Weights of a small transformer language model: width 192, MLP 576 squared ReLU.
Each number is 500 + 50 x the weight over its row's rms, rounded and kept within 0 to 999. Layers, rows and columns count from 0. Numbers have three digits each. The size before them is the row's rms in percent of the matrix's.

# o: layer 2 attention output (transposed), 192x192, rms 0.325, rows 128-191, columns 0-95
# v: layer 2 attention value, 192x192, rms 0.154, rows 129-191, columns 0-95
# up: layer 2 MLP up, 576x192, rms 0.249, rows 0-5, columns 0-95
# down: layer 2 MLP down (transposed), 576x192, rms 0.248, rows 0-4, columns 0-95
o128 098:443481447512504474488536469482627433550454545490433573414489488536415534577588500525439518555487465573433582512539505441531457491496439480464605486484522530587455506493564523475505531530551429500429437535497509617489465388495503542477547486460377578525450455596504526447526425500491475398
v129 110:444415504474498528467568514520523520434435473478409467545520475393480554554558536464482585531409463526493472381513491495602466418585420548468478440557465502496447526472502549494471483589519483498416511495493556493464579432542686555532485610445494538490478505521435533494584591476550510507
o129 105:587618464473526516464450536415510506587516475554569444474480557467474499445434564493540486605520577514555562563510527438432458449456577525482602524395464492471465417578486451447548452517526541525513559460493468513580459477462467474441476414525537479518568467480470500423411441492455527503
v130 105:456504556520471472495533529440486567494554604501546489498469524570551546578461548475485518555509526575568480502509440558540442494582519573479481509418440525465523507525560370531463521509393438433415491440531501578489515522483464489448435508431547423540506431554432571454468549500531482481
o130 106:527440520554470454540543562574444486448556579465467462550572493426512483540455378452526497466567484446429556540472491504477539452466579493571574474464509434486498505457394510461658516520579535496567565559478566440553529408505474486493532494495500569526457491474461500503593493457447497418
v131 105:466569456557531532513419426537409584431404459541527490458490482507457550475472530502441544489416454474500502563470538495486510500573520459528456546509447482511401540450445504469524580460551521605406560475542460522467519518506528490513518564487532491501555485483501510469452542498449391403
o131 113:430517514459517446437526532531481586586554525440466546422468525452560445505478434430596477529558521493572478464570555506483522477558565474505455466429505529512451536551490404559442499520479517492373444483459537376453471472475540544514541458570479453499506539470444539494477472495535540473
v132 112:551489520444542453478525486418475488550511518398535485461484584571569533481454517433590466410517565506476453547508552503413479471572534529452437406543500496589485444505500502496465433432517529548507500509643554510604490564327459489532548468406484554519489542462477372523467459533445488508
o132 110:425437526503536449436516423475526509484513509559441430452629470468475449506516486501458543557460483488480507557535507471553466541484426449538591594509549522466500569480492522453489502497535474409502432443413457508447547414413529507434458411598591433427585487469477581510482529541482553486
v133 099:478499542492558482580556471496526583526458469602432482530422532507565498462413533571468503438482601468565470545402445528479572465462486445473482575483518413521460440545452555445463436501567457522518510551514476527576454561475470518499569491523508436563511479513575545415507525564525519585
o133 103:467421547535416496488464438500508470534463476432548569440499498535367501503540475450456469521493467480499479612538577393479463477524583489558563482548500533453572528426587479524486535487373557478461482391500548508478469529549537505573384495528419508476538584419462469531428521420474444455
v134 111:517510608506571506470475431456517464423512457506530389504541518445517564506551529611514409556538538505553489521499489571576547440465518550532546375539557573482637489531486524453491468447529516502459574512489513590512550519583528418453528575433487458393535513495487621492445550538434557495
o134 110:550454489542480501462489514530519537559515460488410548494430532485473369435456465533494521541489496537464567459505503485571477538472471507469564493520367417446434505417524541422453486452540489522548553581585533448459477431485543477569464441530472538547455573497619459482584476557567458549
v135 119:458536494539563480463526506471548498497564435410515445511542536474462554538478550535525530452514608600523557475471474498497405494502556467603558456518421453539542511524546452424473527501555483478518548522511426543500517550530492485555624544435530434522485489509469491507497518510424440442
o135 112:540520491474512474521506462505434617524547532427394496386452459435468436358609512436499457510538451483551469478567548484525494520474503480493503458536511489541556463456465460434617456476570537505432474389528478485516530535572480457495412458468512499548505516538470512500500489532533546472
v136 108:540497510433491373451486548477493538566569505567477569467529491490556505461643490484470531514542486536499600446491502515556479551468574476600567477496508525533586507481549479518537509477470523443610476553616403553461528474602500527505518477438424438562491576440436473519459483466583518574
o136 108:540487447575421530609532411504496470454552515507560475423549429418460547531492493569588427480481430515467471482483566493484493510480466530420397518520540476486523570529528533443507500498520452577485504490411537490419545461530538487510504544437557517552555563593538560353529460518456435502
v137 097:559497514439532394444472503589502534547525531517499509473477558539408514576485550481464474466414486463540632648560533381429442560388559529523616576480449480504412486542539439475507454506476523477449437529511472546515527418545516441477497529492503516562438431578551498461602517499549479467
o137 101:407490506567443516479615535508563505529449506417448550513573434537554550443471449486550488491623480507484526378566515509450587506475507491473524499441544530455417541527456504485515597465460529428496516442488504549513540489441596560500515525491545555511580531372493578500417524464477481517
v138 111:447537524495514468555479506530477444466533552511593462499523397497464562513524513510536461411544431506464444468573446456469471468414449480495499520465485532552439538502447573528503439438521411476540551459546460549474558539488437468486495480475549614579488508494416448608562556457490414465
o138 108:493483525480480574434538369444566522529518485541432505477461555501538544548533535496480462572543545408587540514561464461503521493495508565376536544606503471510509501514452481425498502592491496506512425516472521455502446536488505516380504525505459473444426415555591416445479440491471473477
v139 107:527456483453557538521471469443505564551529513506630468496516430497503576402545461495386542553413514494603430432452486484588537502457347389573611509454448589441379500510470468454549505421519534494497565451450455540519546433471482534516546512574422549477467477493537419471568466530545403487
o139 106:502550525539561541519504453569532518501355503478478485598512530487459465563413523547585489454521505536438419528548521444519396534584501466474444546550447431545592409573446567509467552520440463447474433529494597479524402651560482492489457442482594512511521438550471485517439533473505528436
v140 104:438540528501469546493477544459477521524493588503436643468457596467569545594303450482536488467496428457501501506526507438490561492458554494471582491512464494497498482496463440540407525455506480550471494547489497555592506468426489519517447480503575487447433516527631468526499442592415494553
o140 104:464554477620516507446523508483441509420458532484519441541566437504410468473534491552512525549497528507502472429519571620494554487550497553480499443565602497492375567497556424511482542600532495521554505383588457458509409421490466522553450488588475493534570397470462495486574528526540460487
v141 102:490501485444469481397594521425500596516427404521492493554555578563487571519475478489502576455512528501470564524564525473524479543548454422534576539550594509539534463550545498582465504536435586512485565594550486547519400582518457555531458616466422481493458474427529418526479528477497507467
o141 099:456543502555498436539408526585501457472558486441530471433481427506511541547539519501504539500486557482521463536456464588552514380508586485472529521472473546490503558432483487449519507461580432490463455397390510445555533550500539427494494424610513452505554459518435499547586520503432488471
v142 105:508556463471535554552528449457584548529489437443473575509558542577545515615512567492530555398486490484478592507508519613478631522435510498437507502484525467538482434452478538486473524527526448517566432590468565559563458493422585540447470510558600510465493470629398457455482487385461512529
o142 107:431547505570520451465565438501432503512456472468486484399531458505461567538513471443508445525569547545504496529523498416461518469506476545504565510426477609510464592535518537575465482504510473536507515466446516519472523452592513502510490532502460543496513484393612571572561451529484477579
v143 093:453514504609456553524481347557540412485571533542525419474562481450500477499557542426529494480472439520489508530363504569430475521548513576437446508468427473540525434557595462559604486565511447538538517518453535465410559544556453523485511545537534538565493488475471508545515472483537528531
o143 093:605515533456520508506521513423433532496547495498546516512525457513637578498436408544452511542523515479543548529615493481505462496499426561512527399548601494504572487440508446529579450510574487414547456458508530574476462487550517491484510555440497580500467468550551530476508492476419449429
v144 105:509418538533505487426510581510471479560484556429425546538510485507544471607590450476612538555467584574519502482610475501577514493513507453495476558656522569503537474446504482514462518538449497398500525458592526377442428492526481477524469539537532452566560486541500459580515494487521503527
o144 106:404614441513468507539542485499455472467475563521482414517449550530463474512517520538477467458543516425435380561473530531512497463489531530574571524395485482557468437534486480603404533467567502566544467526467424566525546542532503585569545481550495546381534547575497584471526556485460478539
v145 103:557544460476464501459450616514526479491522512555578491497395491479438481642555463557547553591464558570483478515487444505395503383546464544394447615439493469484515501532439465485432628513489531471460550552482499452620502555517478569553487466589564600525509493522610409462510556445432491447
o145 104:449472552384600458511454501504462469528434473476551436419535541555550557370554587455510508464524530466437535566473503504467485516486585454443502403446563581491423504459537501615532426450499548586481487486495519444516490464545454488473496586504514488575436528490415555559540425492530437491
v146 107:456492457504466409571514526478463408551512504388498407461398444506521492603538500537532524450566522614495473553477506500506569577566522581468515536484442466512541528546521550510467563542510506517441489531496490467569459529481633493453474457487471466542501517499435521425523473426584520480
o146 108:527472541483553527500473421421483578396509506575547484436539540449553587498551434421444495492517595381425415520499513437564536517421418400554353504543517466542454546423503440471466488474521407445557591493535455513466578478499477492562465597522484525543565522542528532488472417486429542464
v147 117:577494418515530458515505563485481442551412500512544508546545493486406566464469581511486558540423489555437538501480474524464539396439571490532570408437445462526565527404522590545504445625560502508419523582459562446475522617547493611516517485471502480481546436490427494509540428517510568411
o147 110:535567509400505495491507583580525544491426526462510482432499430487453447497485516497525547490513553476515593547454580537510426500520439490453472463529598538488481501669430458497526422520561484442460470476514411570429576517458485470409481519528543576479519518584497419495440512521469452584
v148 117:570505476573556410508514489539511419547638464507487462491489443543549413514528539586556546476395525512540568457402395423422523498505535553469446557485515556471473431511477465432429473598513576495522562472461548512520430538508423531557526448474483433450473425504496563463511520514477570486
o148 115:506430557472460494435658418541531438531487533481518524595469423546470553489514483438558499566478527514414531514542566515536518560514568557550482496602509480499443442469503510575526450517468428486497534498524505555453530582548554500447445519476537457473476623474537543491527514453461509554
v149 105:476465474425586550434549491438433513513456592592538511520456489479525418530510388505540528448477473458492492514542440521540462466522545448628494466502551435490495536403459398537462523500509585547585596486593549500500487540466470459416471486519469447527553469425571484523496550474402477577
o149 103:449533562538428508524495525612511459454522511497459526491542494492470449564609548446494487494508447511522512447440574544548541440566432616458462503525416485546567491514467595568447500550570491564445450498503484537497452499480509624514563413552497483494384509521489630508464415521590501447
v150 103:457467518628463574525495460520448480517508536552452473471494471460546510419563506492434409473442462438512527486535581552538509469437471443485507527512622424542543538459470460500507604538492498547551365544509545603529487596530535598456526518447448445558540461469498544578466543533536617492
o150 104:503549565472504362527575497511528463481449473540486507411532518583468536483428565501542470595545412492568453458488499577561529526503506494479452474539519480541483566423513463420506437514510501535454519496430511468457507435478447458508457490510551636504552577504448434526430472425500376530
v151 101:467461499489424488444437536521481579503433486544393425448552477491522408608473543535473498503452507513473489455500530529551444493551557534521440487477541529493515506471609431519548517505455557535427473454491634491481519562472551543508441516433490529441523592486469498548499446477442491558
o151 099:571487419536570469482468414475479432458549583483485548482551556555539535546463551467447460548546566506484442520465486495492502551479526529542514524457516473489497519536426538493524494451582516547490572526465510513456495294437532458458522493537426409526497516580398584527429511529539466521
v152 101:552453500521446496396455412492451524475528489443585489473512489541554518524591475403462497499552477584505465513494520527491617466427513502558518553499540481526632572497619466522524599456477457523421563557539506509518549448478475478483580452433485435468541488443515391556520553479600488552
o152 102:528509405417439532587511566491480422464494565491507496435544436378454560533380507453510544485506552503563461533462499555506430542439412545436559493481625498519533490389553546562502498663462474536564511493440458514418579460498482505478470565542552512546533512506433534439483494502459538543
v153 118:508476495481474412561540453525434432522418533513586458529553509536477484576581482505492497483548484454576481468533487436413559489507464447450484432469553526462445463540517521477487524569455456571445443418509551461555451461492465561448491494432489519547454409521552532454419481595591425474
o153 108:494522508460514587540447513432586558551475517516435503605462456501555468433468538493542477499413518520414467630461377499438467533537460659577463428527583491507589565448524475611452514429419481449526445528409468483499462534381453492492497507539502515480467547481508491535579491507456514594
v154 102:551507546540435548522640457495539431427516502536513478488496465506409527449600481573523533461642492424563531499511516574501572524454514502476461371507516562549515548531526522468453455582571484390565545590512569530475462399563544517428594488569525515468458451530462479485502513537578448471
o154 101:597493507524551503470504487472550506530571426371516472393519491409574488499502511482448496519420494566506519467542493496407505503563419577476546522512472510497521411524513451446534537550507450464523533494476471582531562549491479469531382587433510541519372557512527442563570500482422550521
v155 101:604473507478517545533536493461426518557467523599457471467372549464516517518435519500559511532557475662559505425426534489510530432465526489427431480552445424533521516553586451520465489500485459513570464585468515491549513475530565522536492480551418403519586589528527466589503472579461627522
o155 104:520549439556444452515524492486552473437525477471516561539567507361495487481566500474473579420523499440557472584507553545412476522580561455578569450485550566486513501472531543476520428522570538537399491518536478586530505462476439525548425522485606548573517465480548514472475561561528437525
v156 100:513371515590450546522441595550476451624425553541505448446456484540550526589557554461483461441497456547566461541540417550466500574551456458495372395554514433498413498487499519500444420518441473518483537568527532530483578501592474577459483405508544467548490485515518569466483534534500494479
o156 103:500583393456489501434612435402497485432596498509533491529518538460394542466506498542455501536464553529498455492475522483527560497549527601576495569461609565546560432422518537431588502486558515577513464513510451469466434493407489498476517511414477533458464530541480385645463480491503424506
v157 114:589410542520517496526505495460540510474445532509448566470470477467488464561545505491500486499579542525524467584474450505417443439444520567505506430450607532451480441531452554519496520510494595443525525476472524505477443526545429519524430511584534482424471508559506535489514447487431496490
o157 113:480460471476489560518588544524452355505516483479514471530561459543505439443497486481585578469487415463505530443562520422509539558526523484605513538477479493494469502455564533471469557458464426522447498476491516533444581541500432530459446448407535517460471456441510551524562476552561498602
v158 102:437507549484437455487585415483479436510569550535639535494413532470663567467407464451499559523574492478440455515534530497471553599517460506468491518492458500479597609552481514483461496404557572522484439423521407447499474508427505414547476451500478489466530548522521460418456454562467459505
o158 106:589489556501505443518480469508523578474483568439478504485585489435413472580466481497427511499449377560428484572464496466537521441585451457415525502524562468490449497467556513465412495577472429478523510512509491492602515466458534562523554450529478453557545433503446549527502537484475567435
v159 100:545416474548486507608515473539494573533544506586489498504443482508540519513453517520438618418446495527428468473624522471422507555530467482479471579469487404458449490447499469529472494508594499442497538399508395471517491503554515528527515481561523616549534480567423615475561619501456453515
o159 103:419547492512543471520517594543513447442462500427510492603498525513464530541505486444527463542565574474545584498424496546567471529594557429540416538551499639380505522495501355545536488453463462483438508568560515580468495482457578541452517531505449450520550526441526464608465467466476497448
v160 113:543506519419486360487457408424449497473463498527507492521450472525479509453521496530453529522471493526500494467546490530587444465447586483422520521560519473468452467449569496451410540598575535480543505518498415515609464456490376466510519453489475538568474559430571500454462594585411406478
o160 108:419485534503532547604486505519581450466527516562495544535492534513483403446464496468532535496489539523484587453508546476577510489440459497523467430602499519397519478509511519485536409463497559525456445492518530503501599548457526559573429491528600451491515460556479476504619494570496609533
v161 102:495428597594602528513484458475517545540427539515425590463493490492521519504527442591491496524497444527470457436547528495433462363546570483482502484465502513509525520453556445445444487484500542510456482524514546387507532435405400556386515450491386645500509478521596535498591483519484553438
o161 107:478542525490503501500523519482465501418503419554591450520543585525535387444487528462499423582483480431483570520476460506481510609554486546486497528544536551473429421460495516491554557461434452437522486491554513546534438411473506521495486538620648398536522470410600476521443487501538524507
v162 107:519438433465534474579405518441497547496490486510619590473536453532530509506506544507464529409510450435437544426547514479527416463560533481543522432562439518409440521491416546444483528522537569418425496355461541432532512491543451513509554558566459456462523476471498547403520491505521520466
o162 106:594485484496508453472531471572471532538463472504419490486488443541491450536402444590606498587440438470569482524490513540469498574445512485445307495440551556507618394520487454428456491453451421436537552526482492501547455543472441529565480482539533478473520454469468530591468486599517554533
v163 096:458490527439530453517495505545488561490612474518481438545605561517606455432514529512513435527483550563453537514543591545463496464524510485544467601487543472481465548433475489482525447524502518431523428487589460554581494558507528501516516363471478467516557588443533574520511585531407505467
o163 102:479481562542425438528499476418475442582496610483457552458454474533495475552544538476614519546452442486485529522550507393434548477519545456432551481483513455510417516432423502454527422534473496503489558572515498519488579434462562551546513537546549577565483584563489468432484409469532464531
v164 099:401455464521520487442562461469521512547467512539497475512487519525443571497538495478576481502526469519511541509592518487457489431443530408503576406508470493492527546607544519532460524393499443453574484493476494491533487479494594494533526403402500502449404476561506546583591503586480501447
o164 103:473538579427453509548450485494448512472607522486483507531465421422519483500491567529451536459520490479460555487439442482477552527386459543527503464534569507620501482525528493569537548595556518448508500471532588566513568575440536544482464530564601541603543421537607487588458519437559521573
v165 111:525512490482459470540537462426526441513546523408474549525509541497450517502504589419543464420560551533530568557497492500427474587513495529463543401593459473489504465497461528467577598478532477558469451501592484439444493565468566561404574479455454436569476532565510575534500480490528526485
o165 105:513456588533470537507600444507594506488490474464487507485487410517531482482547440552416538454482445491547501503496459485535432568459497427656501461450494535488632508556527467399417495607511439530588550508486450548505523440449395423512492508480516499521557480441430407414494518459463447490
v166 106:524535529452491453418516529617621408413428477518540412409495524497375521458469420467518586466489450440475341450471529510471416510483523541539518498572519523564513513527447581514397534503513470462522511570486408524469530475505534489538538500532505389544560474488541478561464504535514361520
o166 106:530538516480557532569425517474440519551549524497508522411519492556507503504552494462474504507495561574574589511546497550613470519471500538391526479410473500507536499518550478537645491418445562541498525483447522486533561425431513507475484414442436641433369472543468513510506499509496577536
v167 095:435576418513462421376550518425522494505388516469508507576508564603504500542428475443426524491580469500505482501581569507526451462457468408554540463442470428530502551475484541508472478493569482468474540458516453521378564494536474486460549573532422515526469501441569465548517459484531549498
o167 096:464502533485503658516466540540493447473537455528538487429481503514389485625493508649466489438478544535444586576469519569518588511469527482489586451514467564503574584508521506450462542511456447451572488487524483433531420414480590472441509500524511538460574555574494496502547611489518463530
v168 107:436549565464415613553462411485489485514571521480450545535451544494456566499495554526557485515440442447499466494447519507504436519515552495488489481439467528470487402452503521517432488445502434397518472571570506558517451483478467510504483454440589492455515491497522409451427579511515443595
o168 102:503492548528522465500554539445545525514523496542533511498531478514515466563508406557502481443501603551626430454505496523456426578452556548568555407521575532497444532508444524504566427511405504583470521566445571437481489456486557537495596452499434504509525572455546542501510505490453428444
v169 102:499458369502515508444499557460476452447470550470516430499529499607502558456511538494520445454517331458497564511502345446614509398484449541466476512471589425552515433539491572537571430537401472491480449516491497500492494449517509511450490487477401543564497424476436556454423504536536455554
o169 105:471527519531413584587475478565500562553530456524406458497524488440485427560463535514475510482496588501555433530529479497446527556460549492513463533442394595506486341443499494490470547489508518515471446481498543583415493485399571451424537505452577504437540525458491473488540517445488521501
v170 096:586467555454509455564526568543498422526500489576519481483457455485489410455515595526447580428520503527641543510579528513544560486430415546484362579510552476539476503525527568480449473455473441476464549446455474407597537523468599503517544580553485581527412549482469486597562474468473497479
o170 099:479452446515467551470483481451503514488462504477538489447533475549507607541545595490613507499559541460371526461491427508532469539450524472457611405501487563442411396455548455449461526608498458440465469580505390515439470550550451490457495560501430481383611541526548502566526508539465467543
v171 095:546461426499473457470459537542471474529499497461502552466499546482498527488485498505531508499472571462462537524434502471535400464413580474612471470549446441496512452499454465479517563480535553446500486540520493425462481545508474521546521479544574524443414446506509503521516478522614527497
o171 099:564420468479429495552518418516542534452491473461428496565468466536508417482509505519411520582433459557525471444567513488579502574471421522433517487511569484522484544508452543573568491522575443441534535549464487562548453561505441448502498509513409508516548539492448503505448500524397476492
v172 098:436491543481575581466556414496433460538509474470502489532543538525464424610461547483573534467530476436422478578602420523479557425473478513559494513499480484444563516430511477535517444497534475536443429574518454434537514448460481568563521487552503527547509540545576514478406483467463565517
o172 106:553525452542512449514417507581560555515460548499509532363472530489574525416492468524465550483525494546587589477517520514541526401522492514461604475549517567514466472600526508456417578557442484522535586462502554468497531540461499538503449495493457465487455514391518551550491550449469515559
v173 105:454475553601543519485550513486341485497467515458545501482526503472517433535533428510476500424551561467479376476455449471507508485443550479469525535542458537502463495421579496435527532503520476560504495429480499477466461492386435585510349543481447423524468493435500512562578530417447620450
o173 108:566544468421462416475489536537516495466545506539458405561573544552583587447474427512493497519503483406470550574510536520528446470481464567501497494594520452384511517454431476490410493486496487497551462482482500513599488587518463372602517473491532434494505528554504570525470521559532512535
v174 089:430478471477531318485509552524468521481440557508494502512433574560534569447493482427590411544467564511452408535478457505519461506441527525523423517478573514511523477468489497589483567451519419547556420466583522539390436507532423506597485481410567508383475472452402642521493422468509487477
o174 093:518481499454430538536462553538493452467513551498493569478604431536509446560469566587462567434518399448441546577499558517491463508523466540495506518552412526545485573595437514505503560493474536498498503487418471507527557487427530549436543470589443487503547402539553517560489560500501599475
v175 107:544480588567545474560531493516484568477503581490533531525457512434582542575516521556552576442485487511416520449499634431538516486481430466407534536494460501464534528545564563422588469414515565411501463484538539507539530477512559476506451583434534490521512434515533532441477600561558427386
o175 108:479526507544481501492466487503623509537459417465507422544544483539386505410442454468417458542527597511572557534515543575466418558487536503536432474462478463475486409520528495453369574572489426559469488569520475533447433538435492575557572533425472498542502561522478511507564472477364568467
v176 099:425602516405526494460509545548471562553546434516466531590552549462512521617530460424491578481566557605569432567497502488465485583501549518442585497413499498578425462466395497447443487555462464542474548448527453537489501469540494519433452498544586496552575547528506496523496565470497507491
o176 097:503520500518517565573512575498448444420527529493538458395548548584427480523560524569513432475507428444452562370598483499488502398480520458543441562473545482401498527509583452585518539460543527462573567522533522505470530472507490489590595512491442493478380498470456500453590462498514474483
v177 112:357480560585516587517538467521402529501534459561598563518468460507552484507520463517486441584454551521499489514496487424490499523554523450476497459493530532578495492527523445476565464565393512446490483503481564572541478475491530502416571493374542529409527546484468437394458470547479442534
o177 100:521534515500470512460511437531534486553548541503448470658599547460522405444474577481513544509446482500571472512488532575453533500480457502418501507473552380421513488472415406498447524436559443510475546503487446386344529410533534472545472443535551462506493421471531481619531500379520484438
v178 102:504566511374580463487475592498566489507575466450536482520387593558413433397591506506563540519430558502571479508508451496486558415537569476534526529462484530494478533471522533426533522556402539473498549515567569418546498500420516521449616442489435477512497400537531453527497387535531548469
o178 098:466367471479516551481464487479490496487490490483446447448564374476487480567488490545468475412485520483456459584489503464476519467494439403488485528407473419497475472531458554548519440558546507468504534511547503544510480564469495450489516534463541495478488549415534549421476558451493373504
v179 100:508567561518523475460498518427513423495452560505530467427491459507530461506588450596474448488489528410575557536536517508502445531438513501476540596596509566523531536416434510512485553436438479502570521580417506559509490560546439510527550505496436486456541457633438507486531489563465419460
o179 099:494428508507402455471459433466496476586509467606515545475518517448541547540523432483485511473491433489472501329437476478522528447505535540422485421410526484433558504551509487453521432561600593508461508476515526489514545500568493453393423653575542480447458543498623504488454526415522509567
v180 105:439535444438503495548484436476434537481501463498573489520541514460537466483459453469438610412531453538566450519506506599495496498526426518547460496485460491545514476527566587460512538434471504482474446514565504515402498491486507583534419476457589482496553549419393486603435505509428400538
o180 100:532526527482487484530500607549482522526484615461401434468536475492517533492608493589505506505516508553499450532552451362507460505501560494467537537465496439425547488449467461431453360542541464519473452517547441523517474488392585449543614544569531519544553519587565534471509530612511558476
v181 100:423468470449429491526547527458379532541514462479505474498598588521563481477591555557488448595485508522480438544502448474519495569527497514543474503481563452415515574453523531584550443460562494573567476493481540484444565498493495555514447577415498473613499488515521597574612521498518553553
o181 098:533503537520519481524483480511614502411438641534493432577426524509579460482518418515467552513541560489391562481453420474470407452452485474535506495444510470580445447556539454485507552547487478416483506512533526569495541429431494462394545424450531461525505545485485504425393428461487515508
v182 093:530554482557577488466570540466471482520532495500480482483426450492484457430568451461465472529585448510506531512529601517625484506438567503515458524443493557487489509490488570422517542425515424508468426571510443368484460442401401495442455437543540475522467532536523588502515441488478491583
o182 093:366451596479520556601405595471483500439513423507461476476562547463515510523532547452549516442530538474388456384483458433428585503471410514441499446517557450504489502560499493490479590559526510576458489480489476543504438555528590531501506543426527578499494517457463546474478543540447430495
v183 096:541529424499445557525427478576509526466531480558523427529526336477459549476449526483452522461565535472393493469490578528495432551523571551541414512468531429499520442514463443472499383497387458550469542469512574544448585538503542481557403436450435456544550481433544455513554478520567543456
o183 102:507439569560498524522531539434484496534577499419500451478494561419511456512518513368557529575519507479567479522577445523470490509541480449519514495458566493502545548425448451450511571440539630469483430601467538560473483498416548490501586508529532485542466454519511464505430471400480395489
v184 105:473453521535479547505546469459455431526459402550515494540574424540475485498457481491480437585481443527522592406508491509551444460454555505541508478489468580513447508528541456501545536452485496500449592414536544549441562437517565568482515520389530615503513546528522445463509433529482451529
o184 107:542567440515516535464438476531503590452433552447459492581468537482564506534483572467467469512454563538585410534482522497469529491460458429526560426494579440492509408490474483497475456430420523520526424536477519449481504410403504414503475479555563481500432463467491488537533598448503557508
v185 104:558440510496549600525523499504495486464471536501485440488449481483478509527474493515453465438533505480439447560544537518511534468433524466515556418533570529512430387568433423468566471479557519409466470444441513503486379472457427488548527579571516609451445457543560548502537463576555494531
o185 099:462472458481495442419585520484560508469536444488456494573511513469517481401484593575442592436510481495534557490529471460518539497499444520530464566467450535549481572370493564465463554542403415503453530537499448442546559534497558428444428372472530522441543431384555402541462503477498456443
v186 109:489504581518492482474539519431444543487590448512449500549553447450497486550531567499588435546466537621490469524504455430559432493539630569556537445460488499573446501432455436433494521498510456501527453474423455556452510510470479521550519511430448480528580473510458443480365563491503511571
o186 112:569561500521504617458575466440550540513505537444446534516447548489446526554462507479402483527521444422517445460407582522539480501515504386508453532588492446451506498550501478528561551526537532463531527486511594588482533511559438446535491434504650525494420484519481598495568465458554479441
v187 115:577499555492517551528482472459446576450524607583455518491439536471412513475540477543459598424434513541560511529500537465537509436454499455546632509481413544497530501540520473429431517466473544405505497443507544548491422628555530529464593457481466440550491490506501587445584553531499565382
o187 111:489433426504426406502540520468488524548475424450495432467565416529451423526436560382519432512554521438433487516525567527433430497488507474490385468515492475446520507457611510493481434520572438510435503553493528522465457526524545493440474445522509536483517502598566453497506516407486520582
v188 099:547522486539498474439486523464462493560533555453396467532476505529589451387576478392484461433510442443486511522488472485507503494533478511510504438476543486461472525529523416506499496488573485444500557486532513548450595485496523583526580510432449555488477475540485430451497533368493575507
o188 097:531568552363559534492462440584516562458514513454593488473542525368490533544466430469492532498544531529499530497516580523517487536478471444476533592500499478479444477471484530478459500461545554526536466486476531468472453574366464426541525485469494495471389409479509512456580440576483428563
v189 104:553440430563484503571540532553456490590512486605513486521512389579524453518481501537487464495493609531504511575518452454467522524464572339455446498485536480464505521468456511541526495494483653466479552456480485438484526565483431556421482604573565511422537514493537535521575588492520485377
o189 109:427430551443485495451564519551545446452446542484508504433418470578465476520506553452563544519424411511571490421405462400496508523565487541521457550503508539544555419570425490529422562437528471485454477473474538559491448573591514486619459434560452496490527496516431459468522533438470486546
v190 098:548459482511484561476465468498486537455526475479568503535563443501381422405431482475545560488448459607500441594566529521488487435534473505554528555527442446492615549554382370467492461543524458528469499492401501554623526432540418477551513518501509523477563621453569477476553437448481443492
o190 095:463567521439543482500472464564430494492470535467502494586445531496560518556548482535465467493535629462539558455545542533571458452478439515493460467445545537516454435446499550460592549473559517489501465546621430423443574566483524562483479487537555568572433466510406440539491510457472585537
v191 106:518465575527569511449470449431498491476458465435525503532464485467479528609503475499549546426432455483542551488547530469448491524474440532591603532554498499525520518487469548387421483324549482528478501497456445423507509582506533502389495628541507505529423525497545547440452490460482466554
o191 104:476590501491436526501536512472549532554428445505508506489476513549452547436509537495513446526568588384507472528440383498532514447528460512496425536473452557431485547518521537554525500640516488579538579495574534492479562427559456464567563453484465503615532459487559517495577520533550552485
up0 098:496577452508449500579466542465486550461505520562478506497485591478564543505531568552504622473502471606568499404539486458581407450429530514451504563574485497553492570416571470502456499507533555492367619516642516485471445579525423591502535504465515547447411444458576527502500561539474497445
down0 103:582524497442563559504527419483457464541509360505476535544493584503467493544571514443505440549424543387460508511527508487525589565457564523489595575455512539478437537572426511494507507554592513487444518487462436550429522510446436491562491459586427433423482524592493516496458524499541547485
up1 096:448544507430504527448546534486443524436498600498472473486473580464578528479487465525547493518360468434445460409485530464535496524379425443472500601495451431495571496530456492526508466551484474520479375485517449512543512546421508482396510509507455492476474538426513510419400503454472494541
down1 094:585496495440520489443443476565458498510445485503451468496511495548513429493471450532576474462573555563538598487484548460528468520503577549461499538389573522440472448498455440436482492503525586462497605546410548529484575445536515556562423487453455455480507494505405470562543480492517480471
up2 102:575546460458561535467524479477427526489501562511563544496436547497445516522574429506533569475499513532409492554530557508440538556460445466456531455498492393503435497514507459520436489520464442422533510529472543588493432488579636484439546481466511562441528443509490523537482517498537542445
down2 106:484486488616470544481544578551443576523534587460414475554430466550593466443526503469480485538427606483486564577437450467478544617508456482502438455452441359556540471538565585534431419476557576531487539521537481500512454490556349483518544542531492579525482436520531444475444450445480501586
up3 092:659515452482539484551534598544436518559443555429417528481488498485533540457511434536486506443439521510491519504456481500538564473528541492552505462495475451471451501557557477471490424453520420470506511577528456498535465528472538505488558524518553559517433462486489437550478585564567509468
down3 087:428542433526421494439509453470541467490489497531585492395605529517490558452539458510500428544520420417468475451512585493464557511450475553440570489455494501505468484487530511424500458490361467514469409523515492465436492418497523514560497515517457446495516547569474516572502478480385526497
up4 101:515564530547533608399497488480492533504540508515498494560539467475578576516519507524435410569605474420473558509543614427444537511591547457475581461502529468562513479565509449523595349487514485494539523481436453431479546566396510525468491445515470496449506496381516487560519410463541444491
down4 107:501519471507544518512537525431504527549501479507460487561448495465582470486497463485452478540445500526412539500461474420490556517540506428478456525477504510494454391495622549525380493500473506488571484491611494487583562457453528507460415574454504414524483538507518567574442470418508373459
up5 101:456522483439488482545537461417513500504415569475523485469448423460514464497476488473530501474572625394445459529570531508540448448459469458553533510418562594516476392555459510533499505395446441525452490403500449489477530546455473479479472593456512457483436580367546481454513561553529577372